Part of a small language model's weights: width 64, ALiBi.
Each number is 128 + 32 x the weight over its row's rms, rounded and kept within 0 to 255. Layers, rows and columns count from 0. Numbers have three digits each. The size before them is the row's rms in percent of the matrix's.

# o: layer 4 attention output (transposed), 128x64, rms 0.573, rows 70-127, columns 0-63
# v: layer 4 attention value, 128x64, rms 0.116, rows 71-127, columns 0-63
# q: layer 4 attention query, 128x64, rms 0.146, rows 96-127, columns 0-63
# k: layer 4 attention key, 128x64, rms 0.14, rows 96-127, columns 0-63
# up: layer 4 MLP up, 256x64, rms 0.383, rows 0-10, columns 0-63
# down: layer 4 MLP down (transposed), 256x64, rms 0.141, rows 0-9, columns 0-63
o70 076:137101089167167153118187107165201132108106137127085145151153136134180159067155152145113126141134158140140130080145099125156038092091132119079105108130094148093173128150105113129090102079136198
v71 081:148113152155138134125077094103103047095138070122193119106129119151098161178097124120120159140188126149146101149144112115122073140132200134203144184112167097141183124117136123131118069088123130
o71 077:170188090107096129078151142149121126125117105164092110136088135184137120105124110219025116112127134171118112118124177065138152145107119107164123102177157127060133111162120141143126145149107161
v72 088:145104160128065130129135076132099097108123088054145124153140093169170167089175206106102184070168072149115144131084112158092126123127126153151115146170180124091133096107140108106131098114160151
o72 074:135208122054138133095090148098184141130122130093151114115178135142155134064131147113061119135105140139120109085081149137128143108178120158095159098142209184131054125147132154123135118141085131
v73 092:154084153107084125130152098142183095138178133083103126159145147134093107188089092103152134119157154092113180085118088174084083140087120126186103126120175149143143127125149144084079082081143189
o73 079:114175177097180097112140151113165070106162090149086106130125198151125096135123126176161100143141140200082118087147133137170079153067094148141153106170142140070109107105107159103124139078099144
v74 079:088162140139109125101156078098156084134171146121141123147167111180142083142145100145153133131114118095128237116175177155118114174162117136123152136114085138155069103101056119142110116175105073
o74 076:135134119178157129145166120176138122139158089114109139076079097151151077136102096112125115133084122061189170131162159113131158088118167166128157100144113117158122141129087045109104120146106222
v75 071:071162111120114116160140144107130081107158111182153144162150121179174149139157158171132155084098073130124115141196127114162163158087141087094122104148059057121118140098066133103164135131178113
o75 078:111123183136103145155149115160129164132145055082136098136153102056168110125165104107141159108127131092153112101168092062099189121172160102105121077141119150166170093154085111096135159116163186
v76 070:141199149100087111135129071133121155058123125142201096159167130117107173170141101147131153099149149067054139169146125140144089125100097100143195117133108078157139087123160118101122096165111137
o76 065:068153141096137112133170114153104129085120085130142147139123069111088150069134172136150144137106187095127168180126117096102208180140117136136106185165101157110151072119081115091121115167094173
v77 076:108094126137069055117187111112143143124116134142057085153186113083112171142070114121090142140130171185144157102146112098098133140133138124157119120162146162142105082184083179148082128147179135
o77 064:166163096142164125119076130101131115069178087192135204122112131114207113115105117166136114176116090161144107084113064178092121124173127146164152092137157124131111089100118080133109163129149104
v78 081:075111141151123099156146099093128191090128174107152140193092213132115134162154110119090047106146183096135122152120159084088101121132105088102133137150073127086080142109103148108142122145171146
o78 074:107065133143117173143124091135176133152119170117111180124113120132090135178100114090148095064079081092142109096130118138080118124128128162119139203165152167159165131087073150145090210131136144
v79 067:112108113136192140121153096144132118064145107183125095156110154078094186118175099091145200087138159101135120087130134062107125170157149125099103112107147115199155153135166136180079145114116101
o79 066:088035114135162109145114181133192094106105113178066141146116155113103112141140111091163193134100164176149162127092118102104126090141152188172128143137149094140138101169132085159080104128097118
v80 068:144157098135166089145151100120143093161161159115099035150088127107096118094192110097114137105138044121078103152142144170151127156102171159105147166124155154091096123117142086114131204140102100
o80 064:140084148079104081145129128175134157121152157102108155146114126069183116099151098092120145184104182141198159124131168173092132094136096154112140079115084194129090106127193129138128097093146087
v81 084:195196119154098145107136165067088144156156163122169089131101147122121144136116122150052087113152104127068121147134159137133092134110115142146094207103129184090142123097126122060161102160161144
o81 075:109200094112128074126097063114145181161150105139130159191128147136168141153120157183108078092125150072175118111150112160112122185120090142125150101146098170128114074147157125146130088093098072
v82 078:105169138099174142140123107128160157143116122155146133083103163187107112139115172145152060137100096090179110149156135102178163182141144103088115102125099199139091137133122105159140116069056066
o82 080:117091086123143153162119099127088147178093101116076050118148111098112151171084103127179142103139102107100178136182087137185077140056140138151180119153182152110161122115148149164110141137163133
v83 074:076199137137147134090101107123127161148069141097150096133128097093092159095161153177094161140144165150135144138121164141139154190149199146165135057090118157152115091122092128140155135091106056
o83 071:130157087162107157187085157134076162136085170103101095105109068116132118127075130131119186187177135146154106130100136202087144100134139174182137106134151114153156085073111118152089112140093135
v84 079:059123168109113170162093149177152142160103116127167113147194100119128064150119116089062136087103122120127081148063146123166163090096113145067105149127158155171162089109152117126152120148141179
o84 091:130086154135062131123131136078138091113095197079152043117180117159100155087074179137109111170136180125141140124125153148160163129132091118133159181119144126117116093140178115134142114171067095
v85 083:120158144080156159169163164101096115179104101112122107036147120198129141074155122132147128107126173111104045127125132132124185163140110137108123139089092145190147096152078143129141087162146100
o85 085:126128072117122129159158130101150135148122120138143074144170156096184137132120132131092130119163133068045122194095064168128132113130157078207162139107089148145152135153097130110188081122138088
v86 084:064101103081149116175125138147199070104140105136140147109133135165120104137119136077102099175091152123132045108196126104138110146091136136150159154181124117126161135198067117092153100132153110
o86 078:113097135159129166060157075136127137094168148153153062172122104129190140115109073142064126165152119112112108105143099108125090153102104033200162107139152150127168137127130157119151141130169142
v87 080:117135204142114122181127137195154085124148120118161118159138116125138139081098128152089136144164114128095207108083148156077091129112121136166156134133109116159158133133101070172186039139125166
o87 070:085153178100150117126100121110152131122115123161104084143172092130131126045156139151108117103107114110075170082109158152120158163133149118095113138173111141116101129100170130143150172177036214
v88 085:140157124146088138111105080155084145112201137047116158121211166110155164148151160071115122107120099105136101149159096107156112144145123159124088169116103131109123112116149129128089171051191114
o88 075:110120153153142130156112119135142091097133121111083097139131155097092130177105180084146131104104139080107082103103110190172113169192141149166080081135206162053111153135145192127115150113107125
v89 065:090135109078161117175152127144154190139092122139144125095159111176073115171099063125179101077150096131151143169129165134117134066092139075116117172105136169110090172142105155100114125066098157
o89 067:164092132148047120108178125118144102160102054114112099097127076130144168106080128139151116148123102152143168137162138129149092162127079127166154132137138158141152085137065224159175118163100115
v90 087:124106177088132177104160091159115169162116182160113138101054144073118154121096094178118163117134123082104142101099099132106110141106154119107113208137077137143143104083130144144169170067176113
o90 080:115087141128120110165108116167135155102037159166090129145128148108158038170120132114168097192150157155139180158091104161111143109211143139096089114144097143102117072104155117118132138110114132
v91 075:124127132122081153085190122077166118096150183121102118142168208147095188159145151090147161116148159111166158094099110116140079186161117119126135107092120119132172093113125135079184122185110093
o91 070:085135104090202112104108089159153166144146097170079127109124152156143154173192148142111131120118110160170110131135050118177137089105129174134196152135106114130096135084091059161096130101135106
v92 097:142143142073197135163157080137169123092146178092157117149094115130156104082202151177123145138104136163114077082125142132088141118120115081071136100160113108153083161179138156131101154171086163
o92 087:111084131182122126101115136170159176076134131120159132115145094092108132131146138090139132119049092136112185227130152099088126096066081126143151164095156154188141136109098161123104118167121164
v93 086:132126138097160141153112087150142087166128105159139112182083077146121109138100170166130097073132127067152089194173072061140150137140159144157116129210151145139162162137155099143090153159112154
o93 069:115081135072122125161138155056159156145144112119147141181134173130099123174102120104136140128132161166194144114169130135128082168142098084083141070142166145097113067111166099114043128150162106
v94 072:148133171113090090085185089139133183142153145120111124143139174090139165116129149077145103136083206136096131130147185152091147165181077061111200113131120162151091130112141166134132088122101123
o94 061:122062126108190149102098157141108130100139139141087174140151151072106160126116101133177106164103139052105173169115069178136094094140172155150109157108138123152196133093121093139097123073157147
v95 068:102095139153085114154082162156127143121167167067120097115111135112125160138130152087173104073173106090188159136094100094067082141163104151158135074128194097146184145154083097104164121117124128
o95 072:087115185078151162166101149070155107185102144137094160108110146143094160166157178132159159104149065153140073038086161167114116168134103162121154086119096123115105145125134124125083143119152128
q96 095:101099137112111155028152122156087160096210096124053144098136137104123162112137096121161123193153165153131103097125108072105168114153107129114176153141148113128124136108119158110121191094150171
k96 104:034082175119125145112163126174083122077124085128058092109147101119081156116168170135152142166161163116164116130097103126124164108128120129142128205128131139088163105150079101147182166109122131
q97 096:116107154152109129160111149123101099092099165156119174112156132136139170118121190158183169137111136179139139115110156092086119104127089129124105139141053109079117070177198143134216122122131073
k97 092:138125119126096184152082180120129059121083084167148142123146120186148115136133138198113167092183139092119100149108151118107106098160117103130080111126139078123085115160130160128177179107055082
q98 094:104126081151074104102141155150088167128137108098147087172129119129053100151070155088129122132110103124135156160156157171152095195099161081085173169131159112155128128113144193084109090170102108
k98 100:176141151133112127147199091130082050088144139090094117158092112106072080129102170091136120150111145131175114141117140207161107165160120133094138107135150107163123079145160132081155101195118115
q99 087:131152037089181123142127123132142135171113077114145128108090175134152160154146102040158140161139110107114105132156182174106130099116140166104115177155153172141063135100136168083125134113073107
k99 090:122125110134101089115131082117126091117173117141155163125086163177107128139186139110149128211174160136136080126101168133195088114165166177098092102194132099111151102139149074097131119131133064
q100 092:153112109109128119160103155067138132099091149130131176184112194139156102166058119127066163112114112145146184166148129146125097089101045112116116122151089138104124072164126205127156107140121126
k100 086:179164149177162194141111119128112125077109104115144158148060162136175092120061066154068174146149122130113081154139083163166131127126105131140149090060119100137125124154112156139165104154096105
q101 087:126123164122079032142151133167132143110109165126136121132089133130147166079179123109172096135198088194071089158128123121093144125151163151073189130144105158077122144115140122104132138072127117
k101 076:079131101110143115166132127119163133122106162145132154103150194131124163110124124110126125109133090171135131178112104082214133142096103189077142150083130187088086166072088121097124166058139161
q102 086:145114163072102162194108119147140113179147093063165102097166164115140119133131136116130180113125149072102107173193091138138118165106094155114115114185165117097139103128149138141132109181036122
k102 072:111143164082143186156131121131085104141106077096133099108152173109103172082109132098099127101072126103116189171137063171178180155117101178077150105088134104123151114160149127128166103179132162
q103 075:141087133101094125068149147152140154078137147126176089122157084042172203105143050144112158136130166132077131136149105129086153117125095137205136132136139127142138088129094096125120169161110159
k103 109:096110120086147121105172148133112130135161165121123072108151053148085122152103088113122069091110157095103154119162136165084170144136141140194129150130097155166202064096122174175104144148120166
q104 076:135103133076129110135177118143164128162093158055082091153118139170162122111124135126130075139113155112081119115150146151150120173116148114140111209138074151044039109129130133153111157124175111
k104 085:136134138122134129065163144120116122156132208094093092097136074136060166130101099119166072160121170089161132137123179170083115134157161084132091158117107083133113155100115168194136108155174121
q105 079:149127091148103072141148135158078164168121089114111128179161132128104170131122131097155094187143089143167121121123103111101206137091164122042132145151142054172162104129099188138110133159149129
k105 094:171106082062115126143105179123110133152121099093089138156133135181058141149149105121127132192112133063141147076117117148105121141144130101058135161144150052156176135160158114101143075138115081
q106 080:117156120141116094117105166100170075190182092146121128082134112140108133130092188120123158121089141108098140101148148086095131145149207162152158126122114056196103169112123131159188070115108131
k106 077:115093094118114125146130167112177082165162109089129176098152135162099065105091154138122168124078136064158099100143087148097129220183148133139155085100170126136128071124142144157085095125145124
q107 097:166143168096157150092086137095178101165116101159135097097156129107120115050095153194084126117153143109058119135112121094131146036128090151099168157097156165154099140135103136135188112131124112
k107 122:091119173127161172103143140143167130112131170155119092114184133151106118092071135165074104106165127164068072157140113122160108108082144144140119142069093180099168099120115189131103182108186119
q108 094:149118143138181150131247109151124132143125092084078136086142113098133138119089134079132064118145120124128104110202092149124078142103115153155144113137132116046173126139152190110107139118144138
k108 085:092151140152177144083204207188140107173111116117134133119136112132135158073142141136077109124102065119119214140143069160132151115146135118091144094130127091088156108102131095107147143152086160
q109 089:173144127117120106172148120084127096115091104086151167139083166140166129119090132137142157125134142085176132096147134084106106125127094050127156171111160135132140085186159090085178053183076118
k109 091:149157154124053130146135102119115102128119100091139220156091151147125065138078146136110089159112138114165157149116140120112133098157125138176135163155144116170183069098136106063176092171122075
q110 097:130163163108198141162115127134131119094175114136097128097094195168144098164102147134069153167080186144099123075129124112146088108072098175131161146150168107124134105087059124161139091118135083
k110 103:137180142124177149128148128171129153126140113193126136131116163104110106148168128122092132103147138187079143145141080115090092100059124126131193104136141085084204129089074138114170118080188105
q111 086:188125104154073073121139139113112162150134168179107114153091128091050215097132124108113084151127114175093113091103185135096175134103141125160205144108088136118163130093119133131130137159130126
k111 084:088153121107133162115111107119200106138163052134139212105086072169161145152107109152126159145147071111076158147133213161107117103096116134132173132128141161149130122109076135130097156166142137
q112 074:139121145134091066092162146148055168077130155141136107198144171132082154125136069091132109116173107150170124070027145140132165117144099150136144058153150124127139129144126113103151133108120140
k112 078:091163130113094105128126124150093148165135107101094166126094180151100110183133142127093133103055150099185108110135141108120116223143090133145116144198147163139173094151136058103107144175095140
q113 091:138093135153148110134143120066134128073140113166110137170143151101096109126170135139109120104122156095146088091069148147041100173116128126121096161080151180093097184120124108101148124179089212
k113 080:113084148147172102153104116122144111110131142113114097173157158161123081146147120150156166141021149089110117083116164119077143121165126156156058165122134146125129170105079071148079085152107170
q114 072:079158082105186193165081133136063095147152082147167126159116129073094084153134090178110125124135172086135088144112138133164116137109161123120085138088132128169115173164158101057124124125161113
k114 080:158121095150116191176077141117081129144141117089164084170144145091089154148179133174159181108125120149097133131103108133078166075114144094107099124086137095174117173139183080094185107146158124
q115 100:153177174103155148114141138132128079081151046108076100113131152149151043114148122132139092163157124101133069143158108147157087178104127121181160114081167190157107096102152110148135129135111091
k115 114:141171167141109055073124139113161108128115119178119171130092101121077113118151182092105087177161116178127155093145175153132083130122171093119126116145126136108106153087172140081169139096102047
q116 084:157109093125113140087135161197100133088132068163160102051095066129183168145079088128160150120098150150140144066182100111163108100121168164142093113150112095138131112124139158177128104150145106
k116 073:150139091122142189089165200164093099124097146209134097118156068144128108110134168126144096078165105142122138082104063170121150106152127124173147097143080100143168145109173136110120129078135090
q117 093:128129180133164133162099078149133114134176115150109126086151152141121068130151173145105118124101144040095120102129111140092096163132147152110122178077148131088063193073177081141142164118083129
k117 080:110112168137196118157173086130163121131135165138130032108218150107114110118120149111132128067079140117084097099152100132137131131098150123110133107099110118120103224103138140108150102117164176
q118 077:117157095121100100133103097056096194212157144111162097126130172145087134097082125156101109117110116119133114193105134146169128115103106121150188167189168146092095097096119129091129145174123169
k118 080:122137209127116129074166078157123129087151109149128168080073103127085138129083130140100142149151100099109111157078166163165154158095110122115137156198154164114129060142115123114081129192173130
q119 098:126156132081125148141132155081137138125158132150141135055180108142186107134144101093095196115141072135135149129111106113140155076155128128160065144229133092088107148092149171127152097094134085
k119 097:122101152099136121143115133073150191084139085140160142115142158133152104106155110136089156186158109132146139148154124135112178160134111059134098112180145111084104074114224147143156081123153057
q120 087:107128142094139131175098100166182100171088098073127151142134148184140109121133107124131137118128122169147125184081123090082113162100151115119144185126105205044049101152110130144143092119129098
k120 066:133125130115089122106149072168159139109160115192133148069087087159163143133117136176137040107136100154100079129139166136133085108120164081087178150149109148116136137066144153111104188172160108
q121 106:138113126104176176190087122131152100154159146090138099125178117150108071148128143128101224124101151084138135161104113134175071149095054149146081112149157154086086130120162130148141107144081144
k121 059:137094134174157174176080126110051078140108146092163083172158176105153130125116120131107186088099126106137110128125107155184146190137091156123088094106161111095118132163125118151067077132139172
q122 101:118077111116114102147073132121156140147140147128182107059142122079148173166108129132104081077182098085191106141180128159152165094140166158116113121115131143158133137155187122075168110094066150
k122 096:138099145115123103138124117151169116132137106167137124078168130078172154130140134127111143080149096155143092129121050113168179106170093152129068071086088141169097113169191077080122154128112184
q123 093:106139102132110104090108128087148147157118153175159179094184163160119146092170056107134123179124110158132160145143087107082166147143092153034171124093098064148132132073161129122147109125145121
k123 089:164148149115130141130098143132168134128070089134166111085144179145158096078152093112131204140145111142085100164135072112122156168094108174133181167100095101089103179090152161132169082155095090
q124 105:098171087077131178124201117078091134143077097121166122067131117144160145148157124128115117128135110103113130137216130146121132115144099076134132090070141104165149108063139150137144152110177059
k124 088:100138079126119126111106114141149116138068174137182112137141086134115129152079100107080098141112164114103117123183142150138119156175145088175132063182091113138185124093200189125170101162112086
q125 113:090134152082105195231116136127083170134100115089134096096136160134165123104122132148124160105120127155110130163163083097147090116146095160121087082188185148101144067113152111115126186141104118
k125 086:118126154106041166156087087130076171117103117138126068130119171111136139131121144145131151069145118166100135131168169102177139147118114126125130081190159151150168157179130057082148171103082124
q126 082:047160127177150170062174073107078172094104098131173130173132081106122121116105111125122112135112103121111162131124118161177098120120159073123118155102147139079115154164105180132109152067164089
k126 098:075130153181159141111190079131114144069100164134143093159137157099160109084117211143141083124174110153092115183137123100201117082100095119109113130098107153112117120131143164096170169134153093
q127 084:135112100115128193115160136102174073133163167128111073128107103099153156084167087134114161153193097183144103187123107138110144160119110136090129072184084189100095127125118126122160092164093160
k127 095:144139145132151128107176101149153100093126142122102112137077077098097177100108099102155129153109134194161158153130126165184162125123088180138081135180104175090066123038110151111129178139101134
v96 078:132168068127140105163169178105110169120087148113141125101120116129153137152147119136107125090108137151124069127147105027161176115112189122102127120120187043148149168098136164145154174125082133
o96 070:141083180125141145136155106172174117110143095106100099115122126114093110092111156147138121161132123028142132154151149199107101122138127144138140186143081208072107098200136103101091098131121152
v97 083:144081128139162109174185186115060138100121120137060195144130132098132132155154116090142146091158084144184156182132133116142139121133181107114039095085183107124091132131123166115132138114137122
o97 077:144140154112090133039087103163141159086121109120175093127123119146065103086172169184116111146121201120114077137095156117137165155081138103118180205121147163087104137114145124155151112120137133
v98 079:155133123145145104180141110148097156106168140130144167187131189061112137153165087084141125108112123073075108136203114137159106097122106111109175104112128086136135107195137097095082146057145114
o98 074:119172106113053142094132156099137105148103073085148074061182119159169124103157157148109151142169138177122101134091091141154139150157119080127116152133113162145131136053105146086195134178142122
v99 072:158099107163213143156143133115092129104101119121119175167130163129133133125133136090098164180148133129154063113150100071106092170123162157105073091116114174139154141107120146196140210141174108
o99 061:193131132147082056073169104092118138118114115103112096110149059116080102128144152161243154129113155149120089119098111147146134144137159129134200146104151121134117125159135091095157111143114169
v100 076:117104087149119109127140127151153093157152155106100158111192128100106214123169141104103119097107135187201174167076114111120175132099141191161184115088148095096147096110086120106164105145140136
o100 074:113170125119134126169085124122112130125053149151158115171061163169156070129118143138172098124154135103124175089121141145116123149172081087110094133209089111095110142126187165111136166074145086
v101 069:083127135127153159123075142131120139139110169168119124099077162204137103156118148149124078145109085173148135157160142126177075132129146155088187039133146080087159144123112095128096082142088092
o101 066:169118129080082079147183166145143129124187102094147125112136120077138155102155114148137097058202155099177098110106151148107169090136088083144114200111143111143088135186098138107134124100148150
v102 089:175084190120110172145183133161140076153141118150086092167102134176101106121124117115129155097153149124114109135140122146063080121132086121148164104117091128128138139111056171192098076055155141
o102 084:120148090138128072113153102135122152098129132093139115095141163085214168117154126120131092075193158145104119107129153150151200116126098080111089064110177117125138137186183103093094133177129130
v103 068:111125067197134063117074161122151140076169177070151122166133136182146065124143118105149138124080163095132116120160178142142156161129151144141107134121164099135074183154137073127163143133121094
o103 069:065137170056103161127201135121120124133100162121117121110172109104140201096110095132152153156189116163110121178122100124169152100098116141096122143081081156106177106178120139093082133086145159
v104 087:119118081162129062154141186158120169121064102164117171177111095097089112202113088108160098125096087145144152131110085133111115114087182093147073158126135137130143138116101079110191149164143121
o104 074:114150206054151139135083135150128111131138117146127158105137160138120112081174143104131170125125152111073081103081160120101203096181115202093113139122109154118081161147123157101112130094078167
v105 066:145125145115106133138156126083123095119092173125138130112109157109123101104088138102089098181175172139115114078113136118086153151065060123165141111111141181219106110173112144120164120216147150
o105 068:145130087177108123112117062136117125144143145156085096163085129148156168115175099120140158106097099201154162089138149076179082146136120180101113126216117104089121171131151067135091135111129105
v106 077:117172115174056111221135113125108118138140154089117120151050142150103160133156148117082144175115194104125129119082170160128155101137125102132153120114119128186127073173114145113151093154111069
o106 073:105096158134166151060107095117170118168126083146161144057216098187136116107142101116125185098153120130148133133183118127137107157160079138096087098120107119112142189138126097160128124067147101
v107 095:151136094139124091166108185109091114140052105175150093106080092091092124103107110154190135095144112097149139108099110157122117146105167146162059141106173132197099129118122129169157116167057143
o107 077:107105170159160197127143111144148159064161163098109136129170139125061137130123133068125167187098116127117049069116143084155151139140111142067140160143126155097104130125124162129080174079142140
v108 097:158063116094187152155141136163159182125116068193096116192163134107114082069090084143163122161123145095108119095137136142136124080105093103133142181153119164111116152144170176092113118108156162
o108 078:080192129105118118059106120134137154093141173121151142140119132128170129211078092103093083133137140143147119120107128165144123127164182143146147063066139181190125128134092076166082119116101138
v109 071:130123124127087077168082103136132156146155100152182116145120103106191140158058091125163100143103080123181174142126118189120176112101177077104154131086135132127080096198090116109146139122107162
o109 067:083124149142153154086155173164133082153120154167111109102113199148116138132155078088091148123126153149059153096084149105129127155164072160196074114137140133128159174064102151110137132114132072
v110 072:143084127126153129112120121135199161130180122128115152072148160150154159061132087177126131146098146136085102096100137096048195068128100112114151132118123137078112174171147134179108150101122178
o110 078:103186075111097123156198140143087107101136090096107097148129128095193106148141152093128102131101149139115156151156122165140082193094142102184114083108153170128207090162126108073118145142141098
v111 089:165102133150120184112074144167105114128163108064125148110171091139117126152122137119131136117119122123115211208087150152107138113134124125127089168105152106142127131102073206116090062082071138
o111 064:056141131075112111151127106099151155137132176194180110127105201087124127098093151132073134131154174130104084139116087161169144094143096070171152096160150163122098135131167114091134149137151072
v112 079:113121085117125130150109120172161148163129144045130102135104112200095123117135146159148113176167105158085155139087183146117131071086093093175162151098130200085102143090172162099129132117086140
o112 075:135131151118163132086133127139130136121195084168084179130128167108203098167125088107111119136075106076170164118197096128060103099139145139121121110174154109152182065097134130147105114106151098
v113 096:177167136209121086146064153139107099095158028088158145151131073149111109140172138080093146121142134171088130170087109128127130134145152176142083094138142093119108116164132164159112152137149142
o113 088:097065144068103114134160110121143163156062149140155104080172172107100135150178165147191146066091112129148133131133112135122158099170130109128120184078156151130132138112151074081106171131072159
v114 097:178132127149137109121111113131098094145131104177145148120060176072090078146104133108142126128145139097079182031103075123130101152171156126148157097090134139129178083114189142110122099119082156
o114 091:129122140112080160133103137096101132132088191076148110110209068112109152131137149088130182182107097116129077145148128141088135110144112180115109188190118079155078148093142118168162141119149091
v115 073:124080141129155133106148085130127064178114133107109147118096104150107158069132167114127150132134120154214143089117043141074112180145099138113132103139130138135167167075100075201134130124127170
o115 063:157150130145127108142122117137085130061071195172129158131121066113112103161114152147213192107127124136106062111094178115125145095098151140137072108097111104134156127154169182094153125112168111
v116 079:135124129165123155114116122116090168168174159177143150071155150059164176151144120120154092178162116114153144129105139164112114106175091178130107142055081155085091090096118148112101087187093113
o116 072:156129083124067107181103185075125112120130093083118133165132154160094093105134119108107148132104148184102148101134176100123104194144126078160177086179166085172127117157144171084152119133147079
v117 074:124142104101202180201140140133143090131093066144120092128124092178075099122095084140151138094142103170130082161133164124109155114088169132115145131097156144202150130171089101170083119094133132
o117 063:094110147184118073082140109172179174104196119117133122143139167128185143187138166113143127139144130047085115094126065112128110113179117121118115094117110182108140148099097140164130162086082118
v118 101:141116140114108109100122165120134101101094115121136069234111144113151107187058156134096118146131172130095136155106187146152076096099152089133082121111157158120135133108147213106160125084105129
o118 089:086087129121175098112103089142107141200170160138135124057126106113149146093108061125113084156117107115132169128103099129116217151170128157166154125151129101153120139131098050173123152180119142
v119 077:175083105102173112082129095197113086135137052149099162139143093119122099109126114110156079142134114166112127101143087132142109115178173111133115171123072160055080144090142144107164191119152145
o119 076:076139159162129125140070156094118116106081177134143163179106196132113105140092174092146154119107139120150182129064150160082166082119156174148148106137146099147168064115158105123075086105105126
v120 072:118108133160114146135134124111108163127140134093101079150090152150150134097148151110128127185174135115184121198110170185103104106165133118148149149029143145099105126083196116181122082145066120
o120 075:150105146114117093085136147135115122140188132109090123093181071113105152165133093188129108141116157142116141112156144083107103178137134106095133083082142124227173118129061162137166097136191109
v121 079:087137128150140139150109127145158074118141147117092168097162082155132127117133148128121083193110169184120101160085097149142126108170097169123134150113184124174160118183123077072124083225115121
o121 072:094100110105045124173054114129113128155149154151185128173107135107152129135104153119150190118156116109118172131115175110141114129188160147151081114138072158132142145152098148112139088032105102
v122 108:133117139116137146117096086088159127140151139085119140031150163154135148084105116158122118157166108137145178102145127167127130135156100193141202114159097149135116077060057099130106108084172115
o122 092:155131130161110127111160156088099143122104123157192116212107149123117149166099117113136143093138161131184090127101096114146066144102125048126125103070154063112108158185168128158113106180162111
v123 094:160122151133110126090146159135156121161071141108138104071112106087118135148109090130144061167163111224108130138112072160155126064175130126164181135142105124153168114046131126141125160080121134
o123 087:130121159155122104222074119125079116143147116140117149159124202110099173168148172143100161075101141078155149070098172100082125144169137128112109095120117093113119119167116122099131089200113139
v124 072:120090151091161179143146147156116127126114096132070112097104145110096120092092140092073113222104157147106144138057139121095101134072182090152134133115096171127159096125134177157198118144113101
o124 067:122158134166154068095076087108138106158153146153091150144135106107151133144153110121136106055122175112177157067137061169131119174172090173097131084189158114138085165139105075156117135113143133
v125 090:130153091104107101100154072138110116061083147088124096197144123134060138142130169161107165112141159094054103155173149170101082177133154097154145163115101162111128125119159118081068106123132122
o125 076:093115159152113158087104157108120110203165124132127161072110087134173127119098105149137087194120101173161143121167130113123149062131103161077149104151066097174146098072100147164185147147126121
v126 076:127135122113155129077104130096070168124111064193194112133168092070100083128126138128111083167170127152166116145133107119157190106160104113052150105161106120116113126133165126134048109132142143
o126 078:132104168116069083161104111134166138119106166145119160109089114174064174183135150169119155078077101150159126113121162099119083120138140164160169150069097128194107167131104097114154145153068107
v127 082:136151144136110126158069144172121195059094098154149174130159121134085148170068145168139145130134125134147122128114053103151108115132171105168141162131169105098216092113083108098138094101120164
o127 087:143104127075140139120161152091107114174178133117196128073121120129096075151118130102115124134104121023104096154125173187096142124154127141122136165085121149166072152135176173173138139145102085
up0 096:088112125083143143144115153162124128114197169123082171081131142168096099150092108166120073158079140107183153162112182093110177114185139160115127153144091120039102117106108139115131108127178136
down0 087:126132174087145146155110088141169137101100141181136145192080185164135135164074127132123157093131124151126043109115127085124103162109158080084130088128194166128112104179114123148161160110076108
up1 096:177161106118088122147093127095152083184153156134124140166141119104106130108116149159105109144078144110125096186131081116113067155201139140119170151069180139092093127167141145166164058147098084
down1 091:081147127112114126153205168092104160084146127099120121120184192094089138089112125130122130131203167121089132132110123135109150141124146072170100139181157104115193132084121080097172168112118082
up2 111:131171135113135155137136077131077098114106156120121096116167116105107110122168163191145102152117093113130060111105121147136132140167176117104188151077166106209197069110158085173117094126128110
down2 106:127128164096130099061096091135183162088065112158083152159071117101112179142109137145131096107101158137188142138127078107190190149094180109135107091159152136107112144104126132179088157142141147
up3 096:111120126115141209141140168151091131122132091114125185075129078149116186138175128126096135169120094068150157142152179130146093162106136175100137116073128124084152074115164126158055072131132130
down3 100:137116097130172145148149058087090178117106119185134172132102193158117137158162147136097150103179077137169106098156128098167062140126163098093097095126122109144148106146103124160099077087187103
up4 104:130106153126091162057135126108080117121142053159191143098114043145095130098148105145098170124125115129114159171113153221155143131158154129147148067130146104142117136110162155089134159095111094
down4 099:133147130158112111105040070126123106165116138095157154137160190171090083116107130154125155161181164174084132053165146122115128086112136086106130110152091152166131177083152162121151091088137128
up5 102:112130144177139125105051086180107097122123145089188090160176117134139112077138076198129120164090187132125136132136143143125144119101168131087094116098080078096144151148150131162158164137071167
down5 101:094168144115114164116085137141145123191091136082076137157106137170127070117080185162129094185104171188105163070122114150118096100152137112170118147123157083143157119128138121110096160077184102
up6 090:199127119144111151070134096104147076092137121114079143152153133177139125137152150125178129161071176088078128138173112095085065144097136192123170185139148090138106133090161147130148134159084106
down6 115:113149170098133089154154121165136089098080153153114118123106145159143138132157079136108069137057051137142173051145135104160083116125171111101130099179149140131085162150170184142163113098148154
up7 081:126196114191165185120089113095117121158130123089185179150151147175107138115123093130154118083120123172090071153130162100102128152110101083110153073111098112151139170086119123105107106145210145
down7 080:116093201147172066099188127185160130113083112113090126076114130116116094118160148085100086127087115149177119136103104099143173083125147148148105135185193160110139146155162105120118138175081107
up8 103:088138077135089135140086138109094116163165135169095113127145109107126096154153126056094118152122135083144100106080134113159040182094126158114127138167133165093134158197166157151208115133126110
down8 096:075097172109150126104073111164129151146142112128163098102190085118142148112050149127144099180115151107168106076119099116133124147166112158094172161105156109184110090109202146147113175157097095
up9 083:176150144159062078144141066088105086184164146099181109144129061108147177106136157109133158150151114168136108148123184148090161101136118119155186122144112089126084142170126130133114090093086086
down9 079:149147144128116145105140117135174115143157169104145095124081164142099118136132132217169196050136069113180113113145149136144080124110108153112091120146141183068175081155135097094090155097115117
up10 097:172125134127095121132100126100121120118128139064136110145137068106103089117124117107149112144094093124110085114154095133135148117171156169203101131216181130177128147161134111130141056215101086